{"attn_scale": 0.177, "init_std_o": 0.0, "decay_fraction": 0.509, "batch_tokens": 131072}
Each number is 50 + 12 x the weight over the matrix's rms, rounded and kept within 0 to 99. Layers, rows and columns count from 0.

# up: layer 5 MLP up, 1280x160, rms 0.182, rows 15-96, columns 40-79
# down: layer 5 MLP down (transposed), 1280x160, rms 0.171, rows 15-95, columns 40-79
up15:55 53 64 61 67 30 31 58 26 56 32 32 56 46 47 84 63 73 45 50 52 54 28 39 52 39 43 62 42 41 38 41 60 52 37 38 57 11 55 81
down15:43 30 00 38 65 62 33 50 51 69 48 42 61 50 76 69 60 56 44 58 64 77 64 37 79 63 37 59 32 57 47 35 35 22 49 33 54 49 51 66
up16:28 09 49 25 66 46 55 63 26 42 50 64 59 54 43 54 64 44 48 28 64 46 24 54 31 25 26 41 51 55 61 55 46 40 73 62 54 49 70 58
down16:30 40 52 67 32 72 70 51 32 47 36 54 53 38 40 73 30 62 11 52 53 20 68 63 36 51 56 53 45 88 45 70 53 42 72 53 52 57 46 43
up17:46 69 50 53 49 44 19 84 49 68 78 60 54 49 84 65 21 57 46 51 59 70 44 37 25 29 78 26 69 64 75 92 55 57 23 43 54 51 63 41
down17:67 61 70 50 66 56 51 53 58 35 43 47 53 47 37 64 56 37 64 42 61 48 36 62 72 47 47 62 45 52 38 43 48 52 29 55 45 39 43 61
up18:56 48 41 38 65 47 56 61 41 61 67 51 71 08 78 63 44 57 32 83 36 57 53 27 42 32 42 46 49 70 44 52 32 45 17 35 64 44 53 37
down18:44 34 57 59 40 49 62 50 43 46 44 50 23 60 66 71 44 39 46 18 38 61 48 48 64 47 53 61 41 49 45 56 46 34 23 62 57 50 50 25
up19:42 63 38 39 79 24 57 55 49 62 73 40 47 43 48 48 41 43 38 45 49 50 86 39 31 20 48 39 54 62 56 55 61 56 39 27 60 47 45 55
down19:38 40 52 60 55 57 47 52 45 48 59 42 31 40 38 49 16 43 56 36 53 67 40 46 50 56 64 41 36 70 35 51 58 65 60 32 59 39 32 79
up20:63 43 55 32 75 45 56 48 53 51 53 41 51 45 73 70 49 33 17 61 59 48 84 20 28 38 59 50 60 46 58 35 33 47 37 54 56 67 62 38
down20:12 20 21 60 56 71 47 68 56 34 24 67 93 56 55 54 39 85 62 24 46 39 57 33 68 45 52 34 67 47 54 67 64 67 50 22 68 41 80 44
up21:53 50 43 46 57 47 47 53 46 49 55 50 49 49 52 54 46 47 53 51 52 53 47 50 49 47 45 49 52 50 51 48 53 50 50 43 48 47 53 48
down21:52 50 47 51 48 50 49 54 47 53 51 53 51 51 47 50 48 50 48 54 50 48 47 53 52 48 49 52 46 54 53 46 47 49 49 48 53 49 50 48
up22:51 42 41 47 57 40 50 60 39 54 52 49 48 48 53 54 50 43 61 55 52 57 53 45 51 45 56 46 63 55 57 47 54 51 41 43 43 44 54 51
down22:57 53 46 54 54 52 52 50 51 46 37 55 52 53 52 49 48 56 48 47 62 58 53 48 40 56 52 44 47 51 55 44 44 51 53 48 48 49 51 64
up23:52 67 56 39 51 45 58 65 42 70 37 56 24 19 45 61 28 46 71 37 52 79 74 23 53 24 54 55 55 67 80 21 31 70 06 57 58 54 34 70
down23:47 12 55 56 28 59 34 59 44 27 57 47 52 62 69 66 28 34 51 51 42 63 37 54 30 42 54 62 57 32 08 57 68 32 62 45 46 66 53 64
up24:50 49 48 47 55 47 46 53 45 47 52 48 48 42 56 52 48 52 50 53 49 57 51 46 47 44 51 52 54 54 55 46 56 53 52 49 44 45 51 51
down24:52 43 47 51 51 51 48 49 50 52 54 50 44 50 46 52 51 53 48 45 55 51 52 44 51 50 53 53 50 57 52 49 50 51 53 47 49 55 46 50
up25:52 46 49 45 54 49 45 58 45 43 51 45 55 42 54 52 55 53 56 52 55 56 49 43 51 51 46 48 55 56 56 46 53 47 56 51 41 44 53 48
down25:51 47 46 52 55 51 50 53 50 57 48 45 48 52 50 53 50 43 52 42 60 48 48 48 53 48 53 46 46 44 47 57 52 54 51 47 52 54 50 61
up26:70 23 48 60 50 32 18 77 49 53 77 64 36 77 48 17 77 59 67 63 28 30 37 10 43 54 38 46 42 51 83 25 72 88 50 53 17 53 34 40
down26:67 27 56 57 43 59 64 50 56 54 71 36 40 28 27 38 53 34 45 78 54 42 21 48 60 56 47 62 42 49 31 34 41 56 38 36 69 44 42 69
up27:49 43 47 42 51 40 50 52 46 48 48 46 51 45 52 55 47 53 48 57 56 60 46 46 49 42 48 47 60 53 53 54 49 52 49 49 42 50 56 53
down27:52 38 58 47 49 48 50 53 50 46 47 46 50 42 50 40 60 41 62 43 47 49 46 53 57 54 56 51 53 49 53 50 41 48 47 49 58 51 51 52
up28:48 48 52 49 54 48 48 56 49 49 52 48 51 49 52 51 51 53 52 52 51 54 50 46 48 48 48 50 53 51 51 47 50 49 50 51 50 45 51 51
down28:49 50 49 49 50 50 48 52 48 49 49 51 50 50 48 50 50 49 51 49 51 52 48 48 52 51 50 48 51 50 52 49 49 50 51 50 49 49 48 52
up29:48 49 50 44 55 46 49 54 48 51 55 48 52 52 52 50 50 52 49 54 54 55 49 46 50 42 48 49 54 52 54 54 49 54 51 50 45 47 57 50
down29:45 49 50 52 48 50 47 53 51 53 47 52 49 51 53 49 50 48 46 46 53 51 51 55 52 52 55 48 50 50 53 47 49 50 51 49 49 49 52 46
up30:46 49 49 48 50 43 43 54 48 51 52 49 47 47 55 51 47 54 56 51 55 55 53 50 53 44 45 49 56 53 52 49 53 51 51 50 46 47 52 50
down30:47 50 52 50 51 52 49 49 49 47 51 49 48 50 45 52 47 50 53 52 53 50 48 50 51 49 51 51 52 52 50 49 49 49 50 49 49 47 48 48
up31:50 46 48 48 57 46 49 59 45 49 51 44 52 46 53 52 47 54 50 53 52 56 44 49 52 44 47 48 54 57 55 55 47 55 48 44 53 45 52 55
down31:50 48 54 55 42 49 50 52 58 50 58 56 42 50 49 57 50 55 50 49 52 45 55 55 49 47 50 54 49 41 47 45 43 57 53 52 49 46 57 51
up32:52 52 43 49 50 48 41 53 46 48 53 50 47 49 53 51 44 56 53 53 51 54 47 51 50 47 48 47 52 54 52 49 49 58 55 51 47 49 54 51
down32:52 47 51 49 48 52 53 53 47 49 55 47 45 53 49 52 46 49 57 46 57 53 45 52 48 53 50 51 50 51 52 55 54 48 50 50 48 45 51 47
up33:53 46 55 48 51 42 50 54 48 46 54 45 53 46 50 51 47 51 54 53 56 50 50 47 51 44 50 48 54 53 52 47 52 54 52 46 46 47 56 53
down33:53 49 48 53 51 47 49 51 51 48 49 47 50 51 55 48 46 51 49 53 45 53 49 50 51 51 46 53 47 52 49 48 46 53 49 48 49 43 55 49
up34:48 46 47 47 50 45 50 55 48 51 53 51 47 47 54 46 48 52 59 55 56 52 48 46 50 42 47 49 56 53 58 48 54 51 44 47 42 44 50 52
down34:44 54 46 54 51 49 50 52 55 50 51 50 46 51 48 52 49 50 51 46 48 51 50 48 49 52 49 48 52 48 48 44 49 55 51 53 49 49 44 48
up35:07 32 29 39 40 41 72 47 15 61 58 51 27 57 40 66 59 69 17 37 71 78 50 58 40 55 49 36 94 53 78 81 50 57 48 76 16 27 61 82
down35:85 19 30 43 24 60 36 55 45 37 52 60 63 56 63 96 60 50 49 48 58 52 21 58 75 77 68 40 79 13 45 40 52 47 63 20 45 66 38 66
up36:34 36 46 39 48 44 48 45 33 19 47 18 83 55 54 38 40 62 64 51 66 60 67 33 42 41 39 59 59 52 38 56 13 49 25 44 51 66 61 74
down36:62 32 43 54 56 47 43 49 55 51 34 46 45 57 62 52 53 51 52 78 74 58 58 56 51 28 60 70 47 85 51 54 81 82 45 56 43 33 53 67
up37:46 45 47 46 54 44 46 55 47 46 52 47 52 51 54 50 47 47 52 55 54 53 47 48 52 47 49 53 58 58 50 46 48 48 48 47 47 50 53 51
down37:54 48 51 46 53 51 50 51 48 48 45 49 47 48 53 54 51 49 53 57 46 53 50 48 49 50 45 51 51 47 47 55 47 44 59 53 50 51 54 50
up38:50 48 48 48 53 49 46 55 49 52 53 50 49 47 53 47 47 52 57 53 55 57 52 50 50 46 52 51 55 53 53 50 53 51 51 47 48 47 56 52
down38:53 51 52 52 48 52 51 46 54 47 49 49 42 51 53 51 51 43 46 48 48 49 49 50 51 50 47 52 46 51 50 48 47 51 47 49 51 47 49 47
up39:48 47 47 46 53 45 51 57 45 47 52 50 51 46 54 49 47 50 52 53 52 53 47 48 51 48 42 50 59 52 55 43 55 50 48 44 45 48 51 51
down39:48 50 51 49 54 50 54 51 54 51 53 50 52 48 49 48 46 46 47 47 51 45 53 53 46 50 51 56 55 46 46 54 49 50 50 50 49 47 51 52
up40:69 30 54 17 72 48 18 71 44 71 39 57 43 70 42 42 39 40 29 49 80 45 46 40 79 48 42 28 93 56 43 25 18 38 36 52 22 80 60 38
down40:58 75 51 28 62 55 57 22 52 44 53 45 22 70 65 35 63 48 50 49 59 41 54 58 38 67 76 36 45 35 52 79 29 49 18 11 37 52 22 57
up41:63 56 52 46 84 47 38 62 41 52 69 36 58 23 45 68 67 53 58 52 63 56 32 36 65 27 38 42 56 74 50 64 42 79 54 60 24 60 63 58
down41:71 54 78 68 56 59 35 40 27 64 46 35 47 39 52 40 69 37 32 55 78 25 37 40 70 43 36 53 50 20 66 36 29 68 75 44 64 60 60 47
up42:49 48 48 45 54 44 46 52 47 52 51 46 47 45 53 49 50 51 50 49 52 54 48 49 49 47 48 51 51 52 52 48 52 50 50 48 46 47 55 52
down42:48 50 47 53 52 48 51 49 51 47 50 52 46 50 50 48 49 52 54 51 49 47 50 53 50 48 53 51 50 53 48 51 47 52 50 51 51 48 49 46
up43:50 45 44 43 51 42 44 55 43 47 56 54 55 49 52 56 45 51 53 55 53 64 49 45 44 37 47 52 58 51 57 46 53 54 49 42 44 49 55 51
down43:46 50 52 43 40 51 46 54 46 48 50 50 46 52 53 41 54 44 42 48 48 44 63 42 50 40 43 55 60 48 58 59 47 48 48 45 51 47 52 52
up44:47 43 50 45 55 42 44 55 47 46 55 47 51 49 55 51 50 55 51 52 57 58 49 48 45 45 48 47 56 54 53 46 50 52 49 52 49 45 54 53
down44:49 42 47 51 51 48 48 52 56 47 52 52 49 48 54 45 46 48 52 56 45 45 51 55 57 53 48 54 44 44 51 53 44 51 46 49 53 50 45 53
up45:36 48 45 49 41 50 26 79 47 72 61 39 53 59 63 49 52 56 40 90 70 59 41 54 70 45 36 14 52 84 31 58 41 49 25 55 24 33 70 53
down45:40 24 68 69 42 41 31 58 80 81 72 58 25 49 53 50 64 78 54 82 53 36 45 62 77 43 57 49 41 33 53 61 53 12 57 50 53 39 49 34
up46:49 45 48 45 54 45 47 58 44 48 51 49 50 48 55 50 45 52 54 59 55 62 45 47 51 42 49 48 54 55 52 51 55 48 48 54 47 48 54 47
down46:50 47 50 54 58 45 49 53 48 53 58 47 43 46 51 49 55 53 51 54 54 49 48 43 55 49 53 55 50 50 50 47 54 48 46 45 48 50 47 49
up47:49 37 59 31 43 39 67 75 43 54 50 40 51 50 61 48 67 41 33 65 60 40 36 57 48 45 25 76 78 75 42 54 54 54 30 32 54 68 54 46
down47:66 36 58 60 72 41 48 66 39 61 60 56 61 40 66 37 56 48 64 45 57 46 55 65 32 47 17 45 66 57 64 56 56 41 34 44 65 52 64 57
up48:43 45 46 47 54 41 49 53 51 49 51 51 47 47 54 54 49 55 51 54 53 56 51 47 48 46 47 47 54 53 53 54 54 51 51 47 47 47 54 53
down48:54 47 54 54 50 48 51 58 55 49 51 51 50 49 53 51 55 48 62 46 49 48 47 50 51 53 53 52 51 42 55 48 48 45 47 53 56 44 50 49
up49:37 57 34 42 55 48 51 56 54 58 59 41 62 45 59 54 28 50 49 68 49 42 46 42 67 35 30 06 47 48 57 72 45 40 51 60 55 50 68 37
down49:29 53 54 61 60 52 63 58 28 67 78 48 57 43 39 54 46 49 54 73 58 58 51 60 78 38 65 65 57 37 67 25 60 45 38 51 44 60 61 45
up50:50 26 68 38 53 44 52 44 58 82 23 32 69 49 73 42 39 45 33 85 65 64 14 31 69 58 49 39 62 66 44 60 55 62 69 56 71 30 42 93
down50:54 09 47 65 37 41 50 55 44 72 43 75 42 74 36 55 65 63 41 60 68 50 38 51 49 42 75 44 49 82 51 44 49 51 68 83 71 39 32 61
up51:35 44 25 45 51 52 29 72 45 57 17 45 73 54 47 62 57 41 35 77 39 47 48 39 47 24 50 54 83 37 47 40 51 56 81 61 34 47 40 60
down51:52 60 51 61 46 74 37 55 76 51 45 42 74 40 50 28 62 61 49 48 61 41 48 50 26 55 41 47 73 31 59 56 37 33 39 46 48 51 61 42
up52:46 45 46 42 55 44 48 62 45 46 53 45 55 54 56 48 44 57 50 55 55 55 46 49 48 44 51 51 55 50 56 53 47 52 50 52 47 49 54 47
down52:44 54 50 55 46 54 47 56 50 62 51 50 51 52 52 52 50 45 49 44 51 47 48 50 55 47 49 46 54 52 52 53 46 46 49 58 51 47 54 44
up53:51 45 51 44 52 45 43 57 45 47 58 51 53 47 56 51 43 55 58 57 59 53 52 48 47 45 47 44 57 55 52 41 54 55 47 49 50 42 50 54
down53:54 59 50 56 53 52 54 56 49 55 44 56 42 51 45 56 53 49 54 47 49 43 51 55 45 47 46 46 51 46 47 46 49 42 51 56 44 37 54 51
up54:35 29 10 55 85 42 40 57 12 42 54 45 44 57 67 86 33 67 44 37 48 53 36 42 35 43 74 61 54 43 60 83 50 67 35 20 30 50 36 85
down54:64 44 58 60 43 49 66 56 61 41 11 40 49 11 22 63 47 39 24 76 55 44 73 47 58 71 39 52 52 28 73 73 37 27 52 41 75 36 81 21
up55:52 51 44 47 50 50 49 53 47 48 52 47 52 49 54 49 47 50 51 54 52 55 52 49 53 48 47 47 53 51 51 49 52 56 53 51 48 47 52 50
down55:49 51 50 54 43 47 50 50 49 57 50 52 44 51 50 48 50 50 51 45 51 51 56 54 48 49 54 53 54 56 52 49 46 49 52 52 48 49 49 52
up56:46 50 48 51 57 48 40 75 48 68 50 37 60 41 50 37 47 25 44 46 52 52 62 52 34 56 53 61 43 71 52 34 30 63 59 32 30 33 57 76
down56:62 55 63 54 20 72 50 50 63 67 66 42 52 65 44 25 49 40 70 45 38 44 38 44 33 27 39 54 40 62 36 85 41 83 23 50 42 58 26 76
up57:53 48 46 45 57 46 51 55 42 50 47 52 47 51 57 54 48 51 56 52 50 54 51 47 49 47 47 48 56 52 57 46 54 52 51 49 43 45 56 49
down57:45 56 51 54 54 53 50 50 50 49 50 51 51 51 48 55 50 44 47 45 51 52 49 49 50 53 50 47 50 48 56 53 49 52 44 48 47 48 46 54
up58:51 46 49 49 48 48 43 59 45 50 56 52 52 48 56 52 50 58 41 49 54 55 47 45 49 46 48 51 58 53 49 50 51 50 45 50 43 46 52 51
down58:48 50 47 52 51 47 47 48 45 43 47 51 49 54 50 48 49 48 60 50 58 51 49 44 58 54 47 51 49 53 48 55 54 45 51 49 42 55 48 48
up59:47 59 44 32 52 18 33 84 51 41 57 62 59 42 55 43 64 55 41 30 97 44 50 46 62 35 38 66 61 45 59 52 68 68 77 32 23 60 58 56
down59:63 24 39 61 50 54 60 41 59 32 29 35 66 62 65 59 42 46 67 48 64 44 47 46 57 44 25 33 31 44 60 19 18 20 47 52 54 60 75 63
up60:51 48 49 49 50 47 46 57 48 46 53 50 49 47 50 54 44 50 51 53 53 53 51 48 52 46 51 50 53 55 55 47 50 52 49 51 47 46 55 49
down60:49 47 52 53 51 48 49 51 47 46 50 53 50 53 49 51 47 52 53 48 53 51 44 54 47 48 45 53 54 50 51 47 47 49 48 51 53 48 50 48
up61:27 61 47 49 33 25 46 55 34 56 71 84 34 43 39 62 51 84 62 69 66 51 84 58 59 51 38 61 64 74 61 64 61 74 56 33 17 56 72 39
down61:53 62 51 53 54 48 32 59 71 79 56 25 35 66 43 17 93 33 47 67 41 31 41 04 72 47 29 68 51 49 38 53 39 62 34 51 69 68 35 63
up62:48 48 42 48 56 45 44 54 44 51 46 50 49 41 55 52 50 54 56 54 54 55 48 46 48 45 46 49 51 49 50 53 48 55 54 49 46 47 55 53
down62:50 45 54 45 48 54 51 48 51 54 46 55 52 53 53 54 50 47 45 47 53 52 51 57 51 55 54 51 52 44 45 47 51 48 51 53 49 55 45 49
up63:48 46 48 51 54 46 47 56 47 48 51 49 49 47 54 52 48 51 49 53 52 55 48 48 51 46 48 50 55 53 51 46 53 51 51 49 46 48 54 50
down63:52 50 47 51 50 49 49 50 50 49 51 51 46 48 52 51 49 52 49 50 49 50 50 51 51 52 51 51 48 50 52 49 51 52 50 51 50 50 51 48
up64:56 37 37 30 48 51 35 51 61 40 31 44 63 43 77 59 34 33 60 61 27 91 54 16 39 41 45 57 52 61 75 69 53 51 41 38 39 57 37 46
down64:50 50 59 41 68 39 73 65 28 57 51 33 26 60 58 78 47 34 45 44 46 43 61 45 36 54 40 36 54 62 58 31 58 69 60 53 32 98 66 51
up65:65 35 53 26 50 50 41 57 46 33 63 56 48 44 60 49 24 57 35 33 60 56 60 29 40 47 38 50 45 59 42 58 67 39 62 40 42 45 40 62
down65:34 37 41 52 62 57 59 32 30 54 45 37 49 69 46 59 66 49 63 54 70 29 50 39 60 32 66 65 49 64 38 61 62 54 42 61 46 49 28 54
up66:44 31 53 58 66 58 26 43 20 68 50 54 65 42 47 44 40 65 46 68 53 74 65 56 56 35 40 42 63 58 71 74 54 44 42 39 50 61 35 49
down66:69 48 50 45 61 58 38 41 63 55 34 71 65 52 60 62 43 66 61 71 60 37 49 73 60 36 56 65 36 77 59 45 31 26 61 30 57 46 44 35
up67:60 36 60 43 67 35 44 49 42 40 52 73 42 21 92 52 48 56 62 61 53 68 54 53 66 58 44 52 47 69 48 61 93 67 68 24 33 36 59 54
down67:64 53 53 48 64 57 62 81 64 42 34 64 40 42 39 27 60 69 64 60 52 46 46 29 27 59 47 09 67 67 79 51 49 55 54 58 68 61 36 45
up68:48 47 48 46 50 45 50 51 44 47 50 49 49 50 52 53 52 48 50 50 52 54 52 54 53 48 48 50 52 51 53 46 54 49 50 46 48 46 52 56
down68:48 50 50 57 49 48 48 50 49 48 49 49 45 47 54 47 48 52 50 50 51 54 49 48 53 49 50 51 50 48 51 52 48 55 54 48 49 47 47 50
up69:67 52 51 53 91 39 52 80 51 62 27 32 49 50 62 56 68 70 47 83 77 40 31 43 58 36 38 24 59 47 37 42 47 51 44 57 28 51 61 63
down69:62 73 43 41 32 52 47 52 69 45 50 61 91 44 36 54 72 49 69 39 49 40 32 37 50 57 40 60 57 76 54 44 52 57 45 63 55 61 49 47
up70:49 64 36 43 38 39 58 62 48 67 54 36 81 62 50 70 65 40 53 46 47 51 37 22 50 38 57 45 66 82 49 63 38 78 53 30 35 41 81 80
down70:58 33 47 53 44 79 43 43 64 54 40 51 79 35 56 63 50 38 55 46 63 56 63 46 57 46 37 50 56 54 25 69 18 35 69 54 43 50 47 36
up71:48 45 49 48 53 48 45 55 45 49 53 48 49 45 50 54 50 55 55 52 53 53 45 45 48 48 52 50 50 52 54 49 54 51 51 48 48 47 54 52
down71:49 49 53 52 52 51 52 46 51 51 52 50 50 50 51 50 48 48 48 53 50 51 52 51 53 47 50 52 49 47 48 51 49 49 47 52 52 47 49 51
up72:50 48 44 41 51 41 44 58 43 48 59 51 59 43 58 54 47 53 58 49 57 57 51 42 46 47 47 52 57 53 56 42 51 52 50 46 48 42 51 49
down72:47 45 62 47 54 57 54 46 46 50 58 54 47 48 51 43 53 49 51 49 44 45 52 48 50 53 51 52 57 52 40 43 50 52 52 53 40 47 48 51
up73:46 49 44 46 52 43 44 56 48 48 54 50 49 49 55 48 46 51 52 50 54 57 49 48 48 49 49 55 57 54 55 49 56 50 52 52 48 48 54 52
down73:51 52 49 47 50 46 48 49 51 52 51 51 50 52 55 47 52 53 49 53 51 47 51 51 53 50 49 52 53 51 49 53 57 48 50 49 51 53 49 55
up74:50 42 43 48 55 45 45 59 45 49 50 50 47 43 54 53 49 55 54 47 53 56 47 47 50 45 47 50 57 56 49 53 53 53 49 47 46 44 52 53
down74:53 51 47 55 50 54 51 45 55 54 49 47 46 52 56 46 55 47 49 56 51 53 55 53 49 54 49 58 48 50 48 52 52 53 50 50 48 54 45 50
up75:72 41 63 31 59 51 39 41 57 66 75 46 54 60 51 53 54 52 44 56 36 68 57 35 64 30 41 57 77 78 38 78 62 85 41 46 17 44 67 49
down75:70 70 49 40 56 58 78 31 25 55 58 75 40 42 56 69 79 35 47 51 58 31 85 38 20 47 91 53 43 48 57 39 42 52 67 66 72 99 37 36
up76:49 49 46 44 55 50 47 57 45 51 54 48 54 46 58 47 45 50 50 52 52 56 48 48 48 48 45 48 54 55 53 46 55 47 47 52 44 44 50 54
down76:48 50 50 52 48 49 51 48 50 53 53 47 53 56 51 52 48 54 48 48 52 49 53 51 49 49 48 45 53 52 50 51 48 43 53 51 51 52 50 49
up77:52 50 45 47 50 45 46 53 47 51 49 48 51 47 56 53 49 54 53 50 52 51 49 49 49 45 51 45 55 55 51 50 49 48 51 48 47 51 54 49
down77:51 53 50 51 50 51 52 50 51 52 50 49 49 53 47 47 48 51 49 50 45 50 51 53 46 51 54 47 48 46 52 50 44 51 52 47 48 50 52 50
up78:68 61 40 47 60 38 49 73 28 42 26 53 60 65 71 48 49 42 57 65 75 70 40 65 30 39 71 55 69 63 72 44 47 31 19 85 30 71 35 62
down78:57 33 71 51 53 67 70 71 39 42 50 57 61 27 61 64 43 49 31 48 67 78 35 26 52 58 41 20 39 65 93 65 46 46 50 43 68 21 44 74
up79:49 46 26 47 39 42 53 58 18 28 65 49 67 21 58 36 54 77 18 56 58 51 34 48 63 61 45 52 73 55 54 54 59 60 41 38 48 34 76 58
down79:50 53 57 37 28 42 52 53 53 65 46 33 32 54 31 59 40 44 62 60 31 61 56 78 67 52 50 17 46 38 55 58 77 49 45 59 43 70 66 61
up80:50 47 46 40 54 44 46 55 48 51 54 51 49 44 50 50 47 50 56 52 56 54 50 47 48 47 42 53 54 52 48 49 48 48 51 44 43 45 54 49
down80:49 45 54 51 45 49 48 51 52 53 55 51 43 50 57 52 50 46 42 54 55 54 48 50 51 53 52 50 51 52 50 47 51 48 56 44 51 48 46 50
up81:50 57 31 64 61 44 44 52 20 61 41 77 59 31 54 33 65 69 65 36 51 37 38 57 58 36 50 44 40 50 49 43 70 74 59 55 53 47 67 28
down81:57 59 40 48 48 63 35 50 61 70 50 48 38 61 48 48 32 60 58 59 62 18 26 27 37 42 56 42 60 48 57 66 35 56 24 80 64 29 50 22
up82:48 21 44 47 41 36 54 44 53 52 72 48 39 31 53 49 47 74 50 34 34 55 61 66 35 60 42 48 57 59 42 68 44 62 43 31 50 39 64 39
down82:70 22 44 49 39 71 46 43 32 43 32 56 18 45 54 49 62 40 48 54 76 58 65 55 48 62 59 21 20 43 74 28 32 73 25 48 37 55 24 57
up83:68 10 67 52 52 50 09 81 42 69 64 63 50 48 58 61 52 68 51 36 42 58 47 42 31 31 43 55 62 42 72 40 52 46 65 30 38 22 61 46
down83:61 24 42 68 61 63 55 44 53 56 15 48 76 41 55 67 59 51 49 55 17 74 43 46 48 53 59 54 62 23 41 55 47 53 26 75 46 19 48 50
up84:54 48 49 46 55 45 44 53 45 50 51 51 47 47 55 55 51 50 50 51 54 54 52 47 49 43 51 52 53 56 55 45 47 54 54 46 46 46 51 52
down84:53 51 48 48 49 47 57 42 50 49 49 50 51 54 48 54 54 50 46 58 48 41 47 48 48 52 49 45 47 53 46 53 53 44 51 53 54 50 47 46
up85:45 45 51 43 52 46 45 57 43 47 56 44 53 45 58 49 48 55 48 53 54 56 51 45 50 46 48 52 50 54 52 48 48 47 52 47 47 43 55 53
down85:45 53 52 56 49 49 59 53 54 53 53 49 53 49 54 52 50 42 51 51 48 47 55 50 54 44 54 48 49 51 53 46 47 50 49 55 47 53 53 54
up86:35 56 27 13 76 51 62 62 34 66 50 74 42 76 70 44 24 47 80 53 56 36 81 63 07 53 50 42 52 47 55 23 23 48 36 32 53 61 30 33
down86:50 47 69 52 41 52 41 50 37 37 41 29 52 67 71 77 67 99 56 57 62 20 54 84 54 37 51 47 43 77 67 34 44 58 93 46 72 46 60 39
up87:46 49 29 38 45 48 28 55 47 36 51 47 39 63 58 50 26 49 74 58 57 45 61 25 70 32 47 21 58 60 82 56 55 43 18 70 46 36 26 27
down87:76 23 25 56 52 61 52 56 53 52 74 53 48 51 63 40 38 38 42 28 44 47 56 58 42 51 48 36 59 69 60 53 30 26 65 22 40 42 68 44
up88:54 49 50 47 54 44 45 54 41 46 57 47 54 51 55 53 49 51 51 50 57 55 48 47 50 48 50 46 56 51 55 50 57 50 56 52 46 49 50 53
down88:53 51 48 54 51 48 51 45 53 42 49 53 50 44 44 55 53 46 51 48 51 48 51 51 52 60 52 51 43 49 51 51 47 57 49 47 49 50 54 45
up89:49 44 45 46 55 45 49 52 48 54 49 47 52 48 53 50 50 51 52 56 54 55 47 51 48 50 53 46 56 50 53 52 53 48 49 49 45 47 53 51
down89:48 48 51 47 52 52 49 53 48 48 53 49 47 51 50 53 50 51 48 48 49 53 51 49 57 52 53 49 50 46 47 53 53 55 56 51 48 52 48 52
up90:44 49 43 47 51 42 44 56 45 47 52 47 50 44 56 47 49 49 60 46 50 61 51 46 47 48 46 47 60 57 47 43 52 45 50 43 43 47 56 49
down90:53 56 47 45 53 52 49 49 54 43 51 46 48 57 51 50 48 52 53 44 56 49 54 47 49 50 54 50 45 51 49 47 49 50 55 46 53 58 44 55
up91:35 53 47 09 44 22 71 51 36 22 32 10 28 35 30 65 80 50 70 74 66 56 37 48 73 33 35 52 72 34 53 42 71 31 33 33 53 39 36 74
down91:90 56 77 52 59 51 48 45 59 42 47 49 58 48 37 39 46 31 83 76 39 56 38 65 74 37 42 76 45 13 34 38 49 48 70 39 40 43 57 34
up92:48 45 48 47 51 43 44 54 51 42 56 53 50 45 49 52 45 52 52 53 56 52 52 43 46 44 47 47 56 57 53 52 56 47 48 52 46 49 56 48
down92:49 51 47 47 44 54 47 49 50 50 55 53 52 50 48 48 56 48 54 54 51 45 53 56 53 54 50 50 49 47 46 52 53 48 48 60 49 56 46 46
up93:64 73 33 50 78 43 37 57 42 41 73 53 61 40 51 91 78 80 42 48 55 61 64 18 34 44 37 65 43 63 52 69 10 54 55 42 48 20 46 54
down93:50 62 42 47 56 41 41 75 70 52 54 69 31 43 48 72 51 51 52 18 00 56 55 46 24 22 55 47 67 62 29 28 46 58 41 48 53 53 30 62
up94:74 58 49 50 46 58 58 68 48 31 36 51 70 39 53 46 43 37 63 53 62 57 59 68 43 40 39 60 66 74 40 45 52 52 34 53 15 45 39 81
down94:35 65 43 74 42 67 55 55 76 68 38 46 54 49 37 51 50 54 61 44 47 72 39 26 49 50 22 38 41 47 34 43 42 55 48 65 46 54 44 32
up95:44 46 49 46 52 46 47 55 46 51 50 46 53 45 49 54 52 55 53 58 52 56 51 49 50 42 50 48 54 52 52 49 52 52 53 45 48 50 57 49
down95:52 49 54 51 48 50 49 50 54 48 43 52 48 51 50 52 55 53 53 47 52 49 43 49 52 55 59 52 46 53 55 57 45 50 50 58 46 46 49 51
up96:57 25 47 46 58 45 49 52 32 49 58 44 56 76 59 41 45 43 28 68 66 53 32 60 68 33 65 45 43 33 60 57 17 47 56 56 58 29 40 77